config.toml
n_layer = 12
d_model = 512
n_head = 8
n_kv_head = 8
head_dim = 64
d_mlp = 1024
vocab_size = 32000
activation = "swiglu"
norm = "rmsnorm"
norm_place = "out"
norm_eps = 1e-06
positions = "rope"
rope_base = 10000.0
rope_fraction = 0.5
qk_norm = true
attn_scale = 0.125
bias = "none"
tie_embeddings = false
parallel_block = false
init = "uniform"
init_std_qkv = 0.0315
init_std_o = 0.00642
init_std_up = 0.0315
init_std_down = 0.00454
init_mimetic = 0.5
optimizer = "laprop"
lr = 0.00127
beta1 = 0.95
beta2 = 0.98
weight_decay = 0.06
lr_head = 0.00245
grad_clip = 2.0
warmup_steps = 579
schedule = "wsd"
decay_fraction = 0.919
decay_shape = "linear"
final_lr_fraction = 0.1
batch_tokens = [65536, 131072, 196608]
seq_len = 2048
doc_mask = true
train_tokens = 1456000000
steps = 12168
dataset = "wikipedia_en"
Each number is 128 + 24 x the weight over the matrix's rms, rounded and kept within 0 to 255. Layers, rows and columns count from 0. Numbers have three digits each.

# q: layer 8 attention query, 512x512, rms 0.086, rows 324-370, columns 192-255
# k: layer 8 attention key, 512x512, rms 0.0703, rows 324-369, columns 192-255
q324:121120120126093109133129114143118089153153154142160111136143129141138137112096108123129100133141104153124155130094101109179124128121121091138118146112136084119132081123138129117147130119140131
k324:110134130145124128138130133121171126111119121108129143121106118120150146121125129111125153150127110104134116134132123138109131142120138120112128132121137126135129150097148125121122142111141124
q325:126115091116108155116147127144083139121130137129115132114142151123160095128150095162080126131113150139112128105128113133115149159145149105131135120136125106125124139140146146136137158086112142
k325:121111134136106137137101136096147132098132110111145130122110125122137137130146132134140131109144121102117110144122118136108119145136126142122122152137132137112121150104120112099116131098108141
q326:131123117123118197122117145122160164152130124134096143145134138107152155136174133164098148132114157136112138106110143132089118144128152108102150123125097149124126169124139117140134152114122130
k326:132123162136134137145136133116118131090121121117123129100126148124119121119102134142132119116130126092110161136158130135136114160139113119114132160117133120129119128113129120121139119109117145
q327:119142146123145130151101142108134154148113147123094135125143135097109089122123165143141123115123127125129141160124132131141115143119137172151118122147116174117108143104134158110134121171130133
k327:141121134109120103130132124126094115135136120132107115154129159128089134127152152105111097112121125132125132149091132132150118122127117128147151127123121132149096102119128120126130117098153130
q328:122160116124123090133143121119125117104124110107079147111109147133118125102152120112143141094132111131092107171128141149105092122129108173150129117138136155070122109111131118127125105112121099
k328:125117126139122158134107138139148140106111142131119107107147126121108139140145122140123132109125132117122129114105098128130148158125140109147113110153133151118126117114128140125127143139111149
q329:152118147134131043111143114132137107105144174152129083114105115123111104108095141094163091130121101100128156150160133119144115125137135146122148127143183113118134109102120150092151080134108131
k329:144151128115124110111128137158129131141116143118113135126150108127139127148145124120123098118123126116122121117102136137131126109119148146143124125118116139130121122133151138149136117152131131
q330:163151121138116089153126128122152133143137120139142129135107124142140133105151131106134167124138144168115108115132118128109183122137122139124127144119116114145120104141111103143134112090095125
k330:122130127149118172122122119122143154140107130136129152142125123121163147123097122144136160137160155115129135102125114115094149120103112139121095138123148143127168155135122105096131145142119125
q331:122153126130113133111126146147120144137117109131103141129116131150124130111146146095121123136140101125122104116160100108144128136146135166149106128141114166145121148130135092130119107141133095
k331:130085154134113115121130160154119122123112139110064113124155107160123156117133130125111097151165132122148103115086144110129113106147094134149111109100095152174079140135148114105145117139145154
q332:073157095113092135155124118135132142095124120136114159121126165109105145109122150135139138132147127098097142119165149135123121135112148161131159118105126139123114137141139091217131124110105111
k332:108100119141134155103131141123137173125124103140136128129103133137126110141140127109127125146118052118122135147134098142123132134143158153132107135139135120109151161131105116238110162120137096
q333:137140149132138170159089149148108110132137120116171142122128130143185056145116136178090135164165135108141147147116124124111080142104155119107113106157118150135134107169108095123146145118141137
k333:115145152109104101126119098105146110137126119083159140151119134134086085140126126157123143151124137113116131142083123153125112138139202108121102123140111154133151126142131137145133125100145124
q334:170131094100088141128084160145126143142135138118109138074109104134140103120110102087087141142093150165152109101107109142110139116142131125141091138122113160145136161157128121137107124112131139
k334:137141116090096124112108109123148157126135135029117138119122143135126125161118126107138100097109117181128131112112083129150105162147070039178078126135141122154129152154078148118129117117110126
q335:111153104165148110087103114108139120116145111116124066141117132143141083153107109148162118132131085144131142156066161133174129107122126124144131099155119143124142157149152105104109147125156101
k335:119132147158140065128124109124095103114120139085117153147195125148115097123112123150149142097142058166090115098040156124131134142113139141160114141128130106156130175147122094163128113121125118
q336:134077185086115192181120157113186145175144065127139082132208100128150081066140131169119183134137121139126158103096153148092128161245168166137162152123107123148164095153154126130101157171089087
k336:163101138137168131137136161118127132152118174119118092124114104112123126131135135131125121110137101106147139102168136134094139123121207122159131161141171148103103095103110112104151121124117134
q337:140171110131096107111112124134120099078073130112119089144029104090137215042123049117164098062188103096098094082178131123086055082143095206124145157092196156133184084157127130094140089145144075
k337:127158118140128118162097152118119123121141087166159128119113141143118131141120152140136120106111150143140132142085125140169104136144094109162171134100092119123125117154108100118122132151124133
q338:138125115108121181146116125154133138090135131151115184150121143156128104106151104152127138127159151118075141132168159109116179140110151118144130128149108155148098158156128142150164114108089126
k338:132143114158127134115139123133126138136124125122134116119128117108151138143112152099100106143136150122145141121131124137117124130158120128126146138126135121105154090077109124117174107109162118
q339:125109117140103131145143121148119120154120118126113156142137118107159153163126103146124105153109112104128147128124094111159151118114155103157149136104132117130161123121129117122120145126127142
k339:139130153128117131134125132122149143103145121141140134131097131126101131120150128141121117126103119128122148132113119139170118128129130107138126133135105118130116127106137126120120153095122132
q340:134139131142196125131115134135142122120163128125163114135124121153097148126098167102140120090157118130163110159114135134129122140142111160114114125160111126138114097112118145114114086162156112
k340:130117101132134106123106126142125109178116141114130116138140108125168129132106104123110140142152127137145125104154122123107134117105132107119120102128135128153134120118137131152135125148143120
q341:135087124142108099138148127117105121137111128131137133155129113118142133128125100107139100151122095141145141113090093099169119124123114097122095135093145101118145105145137123116139151114115138
k341:122120103117136124101146135110156134118128114147145124132102108139145122120127125137120178161137146150151150107165120118118122157115160132103110137137104126150142141123121136128121136131142117
q342:131117119138089151118141142120111131139122156129143122123161128093153108145095097162120105146139114130136146096109092121145100148136148108116141122109119099147159113163132132136133153146126135
k342:145134141144132127134130145118137128135138101138154117136099124132143150134141127123122148134123125113111130110145120117115137130136113136122119154141119130124138134134129124130128115124156117
q343:152151104118138108117110092089153178141133105130099127142128119150122114140142162139115158111151156155104104164129158126105128128134134126143147124116110129104107138117124129138134093094145119
k343:086127117123151118142121137149112101110139165111086153128150147130100105119129135139142120122127161139123167113131149120124142170136174132161124120134129108134101113136130122150123142127092132
q344:131108120117131143142135151129122112151136103133124134091137134145150128124133090115097149127090150144107149101099093116137156142125138088093125128129105103106120138117110113136117182064120133
k344:143120157122153115121142134139128110100139118128128121123120118117118115114112138137111132149151115119119159110172108132137114144111127135101117142121131113145120121142133130128131125118143143
q345:118158118135140153114111128142148132126098094119127153128130122117130128126154142164129138149142122108131096137167138139119145107132127184127112110147112147143132127115147096122116114091152107
k345:133111136119138124142131117122132172129123106138122121123108154121137158138135157127128129110112123105133108165120159106117109127136120137149137143122125131107151144099128124121131100117155131
q346:134126117105128110106145116125112112153138126145143094099166116121153148131114113136121140157120132149134120115116134117116130136153128103103127118129134087117136111135154128171118138066119111
k346:108137129149120132131111113106158104104118113123188118136081127149129152131118128135120151124159144120127133103185101150151158134136123108078079154116135093099190145121094098123140157132126113
q347:135105118141131138133130124112143127143159105140128124099157123136148130140122118114114175110109144143133126112117091109080143139145146094128117109126119118111131123126116151153146157095176110
k347:101073166124094134133116146102118141139129091143122144139178137139107143112139146107135187162138125120139146111133122125115123130114122098106155143144123131127130170123108116143117167075129110
q348:077106133112096108159117105135126086182149163134112127149137118130112116102108142126144127096197161113116151100116141118113168143101135129104108150148118095123126129083147159141142121149114163
k348:089143110136102103125116132136153072131131108092080115137141159126102122131141102142136122127130187119133132121106125124150082142144112125165112123147133146105100102143139154204131136128136139
q349:138102149139127135146098142135121084115108115121129101156115112148150115091165158092093113137147119124120130142139147121149129086148135153128118141111104106101132114113081169123131170125117124
k349:138094143126130163151117138114137124097137128144166141163101143141153140123119133136138137138118073138126159117151129114098094107117142138133101139132106103110182092110113093120116194115143100
q350:171135090146152134125125147094165133137132103146137142126159113137144123146144147152130157120136131156154112141080106190117137142085103141083155134154148073124129128107127134103129116121126119
k350:148082126125111183129122121116124108156142127099152141112154133116125125141096152130129179120141154224136141098094135127112105135118136158095212118161106112114119164120104126146125116096125143
q351:135121142128106144109155113152117136174147104125143110147111136164141160119145109114115139133155133148095121103085111130104121149211102201159100133113124147129185112134105097146122090124129107
k351:134138167133142138132166123130135196111156130078193133135168092121187161136135119095141130123092096085138122110089116140109150162098034090106099140125096143132185115158111152196178146153117120
q352:092101098135097130135116125129154101132122134136140123123144143124141139142101129117148144126157117109160147130183110161104150132152134129130129163123115097124137089173132110100115148149143098
k352:090032112168140067147147114133137105139138157067129112110159137128117117144086122104150115131122138083110138135133103132165141142134173127123081116104107131121121053122121133078109155171136147
q353:145141075116182062105154102123107141192122122135130125089115132134143135135133110117117112085128139134135100147142101141142171118148122123128144128117172186150114165120104108159144122133185148
k353:153197122109171081135133106134115116159120113218126097131112129128111126137124146132117131127132116203103077119113128148071119122145157155143103131120111127142124240123106101201146120127157103
q354:125153170126136123109112148121138123099148172160139123118116132149114167138133115156157146170145178152098075115141110164160110112122148179158120157139118158116129105095128104162152088131179128
k354:121122118138136173150064117109116081158120131149122146110112129110127112141135143141119127097099235177120122128064123122145134130126099140187209116121088133118093051133097108212102138141123162
q355:113129115123108111118118108137158128157158110130103130121092109111127119095159151169125115119130166146177155138072163154157147141139129118091155098079133136118104154132113088058103124127125146
k355:138121145116127078136131142128103103151122115077163154143076139136125130116185108145103130075109153146118095146102149116140140121136081178150170131120133146114155160092145143028120113132143120
q356:116114101162141114100134110140134132111101143102160119148084088107096099126139091129106077082155136122138106109124123128142102098095115103141057131144155154126125118148127151174156124112136108
k356:098138132134159157131143117146110162148108130091191118122121133131117119122114110129123073053125110173120097159119101132123140095130081120153056132131128145116123092121179122200144119119135109
q357:076119187123176126170143108126071124147094135134118147158134109102162114077122117143112156087109152098122132092080090101130138147075143121082121139140119114148136149153154133136132114137094150
k357:110136129114154098124142115129120151121129146144099160127126131125127117122108112119150133117137220124147123099162115120158151122151186141074122140152159163109133205151165123091102113117129098
q358:134140148091103171104095149095123117112137131164095123069126139098118126120125110180144110119129118145133178143104134140137143144128108144076134130165143140134106107121179127120137125104144149
k358:117140110109112166140096124148100149138132120205088148112105130128120121121101111134135105104110190138122125137061146108165112127103122118086134153124088101109103126135193149126120132142123142
q359:101112116111124163148118146155143107172099161113149096117133098117137138165132162116086128107127136115130148122123119111096130122183149149133155142090101134113133096114135197123075122129098115
k359:143122109158134162121133108114158149136135129097137109142129134133128116111148141117144149163113113110106152120124146126112129134134226178122109153150156109108103046107146165043124150116127130
q360:130133117107129156139091127115174102145152108140140143123141149104154087121143120104164176099138118124096124120177090152076109132175132108107143113131118143101148102131147115133113146105151112
k360:131098126127140135101113107104141137141124119123082155130141127113114095109154163159145174127122126090132155111129137128126137155114113104115156142160164089078146113134119161170128161115138139
q361:172108125104128141101118123142106094107111140139099155160139107151122106084162127153158130128100163117122161147118149155164137152138107139141137165105118119122159131126135123127130106124120081
k361:117113109125135132137098120120106090134127117136094135124125120097100128148171121126101169104120255135116161105121165131099161124111107164090203121143151121105111208119120109141110145129126128
q362:199087137141179129174132142118153083104105161116103155145108104094145148091155096150074128150148121146120132123161101132082062125124150114142125147124158118124131128130120171121164142105144116
k362:163095090138138130142086128137157143104109172132131106105111116155158124158163176114132139161108106105151147133109124141104154171101198122153111083103090110141075154126111155146142122143129202
q363:127155157113132119166158162092143139135165158115142103119122140122164146106126132102119143104113105120106103128142136162098145146154121135143140165129159113133162118125142128144127106103129117
k363:135197164121138083146127101133156103117119127115154123136128124138137134137148151101124136132108078143126151142172087123134120134118078098106064099131118134128159155102121121193140103141107118
q364:107140138128102171134101103139116144117129156155145160131163143136143111110143153113146146116132157153121146072115121107098138104139126122134167156142100161120089120152136134141135138095125105
k364:122147159151121175112139144114117163152170131129207127163102154137141092123118138120137147143127154132112130119134165122115116138121078129131167122143125123100090134125111127158113140114115090
q365:131105115135187103116123094110125137107090135119139118132111162133109136137127102118134089142112120123098123164144130146143112117143125133116093112095140106124110141131202135130144074097135143
k365:118111145141161109138131138122133147111112098070125142108124120132108140138105120119147107148091103128122096121100098137127113119144115134123104125135098132147166166105146138173159079134132109
q366:118141107118120130145147158175108137145141129128157130116126152093126122113099097103129093140130155141163138099189133118118125127164127141165151109163137140136127098126157131127143108087131129
k366:120144124099144125127111129145126097138134093196149121089177124153118118152124125149116105118116163107133105162084134124157086109168000109159138103112084139166157047136130120129142084158146143
q367:128136123142147126155135124099109091116121100114113131101200138165165147132171097132134147124130104161076116100134143135141161131111137106121131117157094130109140162176120139082112141127121134
k367:119137135126146106125148105129098071130139129044104107117146130146151141137171129141119125097102123138127099147167146126133155155149177077157161110131143134118126180137107113049094099149103133
q368:127117118116127138115139133137124163124151152121123124141151130104111110161059117120115126154097147140117088140152139081150110125114128101111125158140124129115166135148106125136077146127138128
k368:121126160139123165138146145110141113112129135130166121169127139128144090125139126123133156134126227170113148114147133122133136163097145107110139130145125098130129045116140100099076156111119115
q369:120119140158104144113164104106120123100099103138152134127134121122130120119139168148130126148116145147080142160197112135132118099093133124117122114112133143124118129168131148180108079158124112
k369:145087131171116222115110115113130144078111135172209132131143118119140155133104117140126132099129228108145103140131117138133130101116066108095140114154147159109153188135143130196136101123149145
q370:176095119116105102182097092111102134100134131129094124101125155126144128107099081096104119120135144094146120120187121137128154124082087131100135158171176143138165106145132146115126124123181085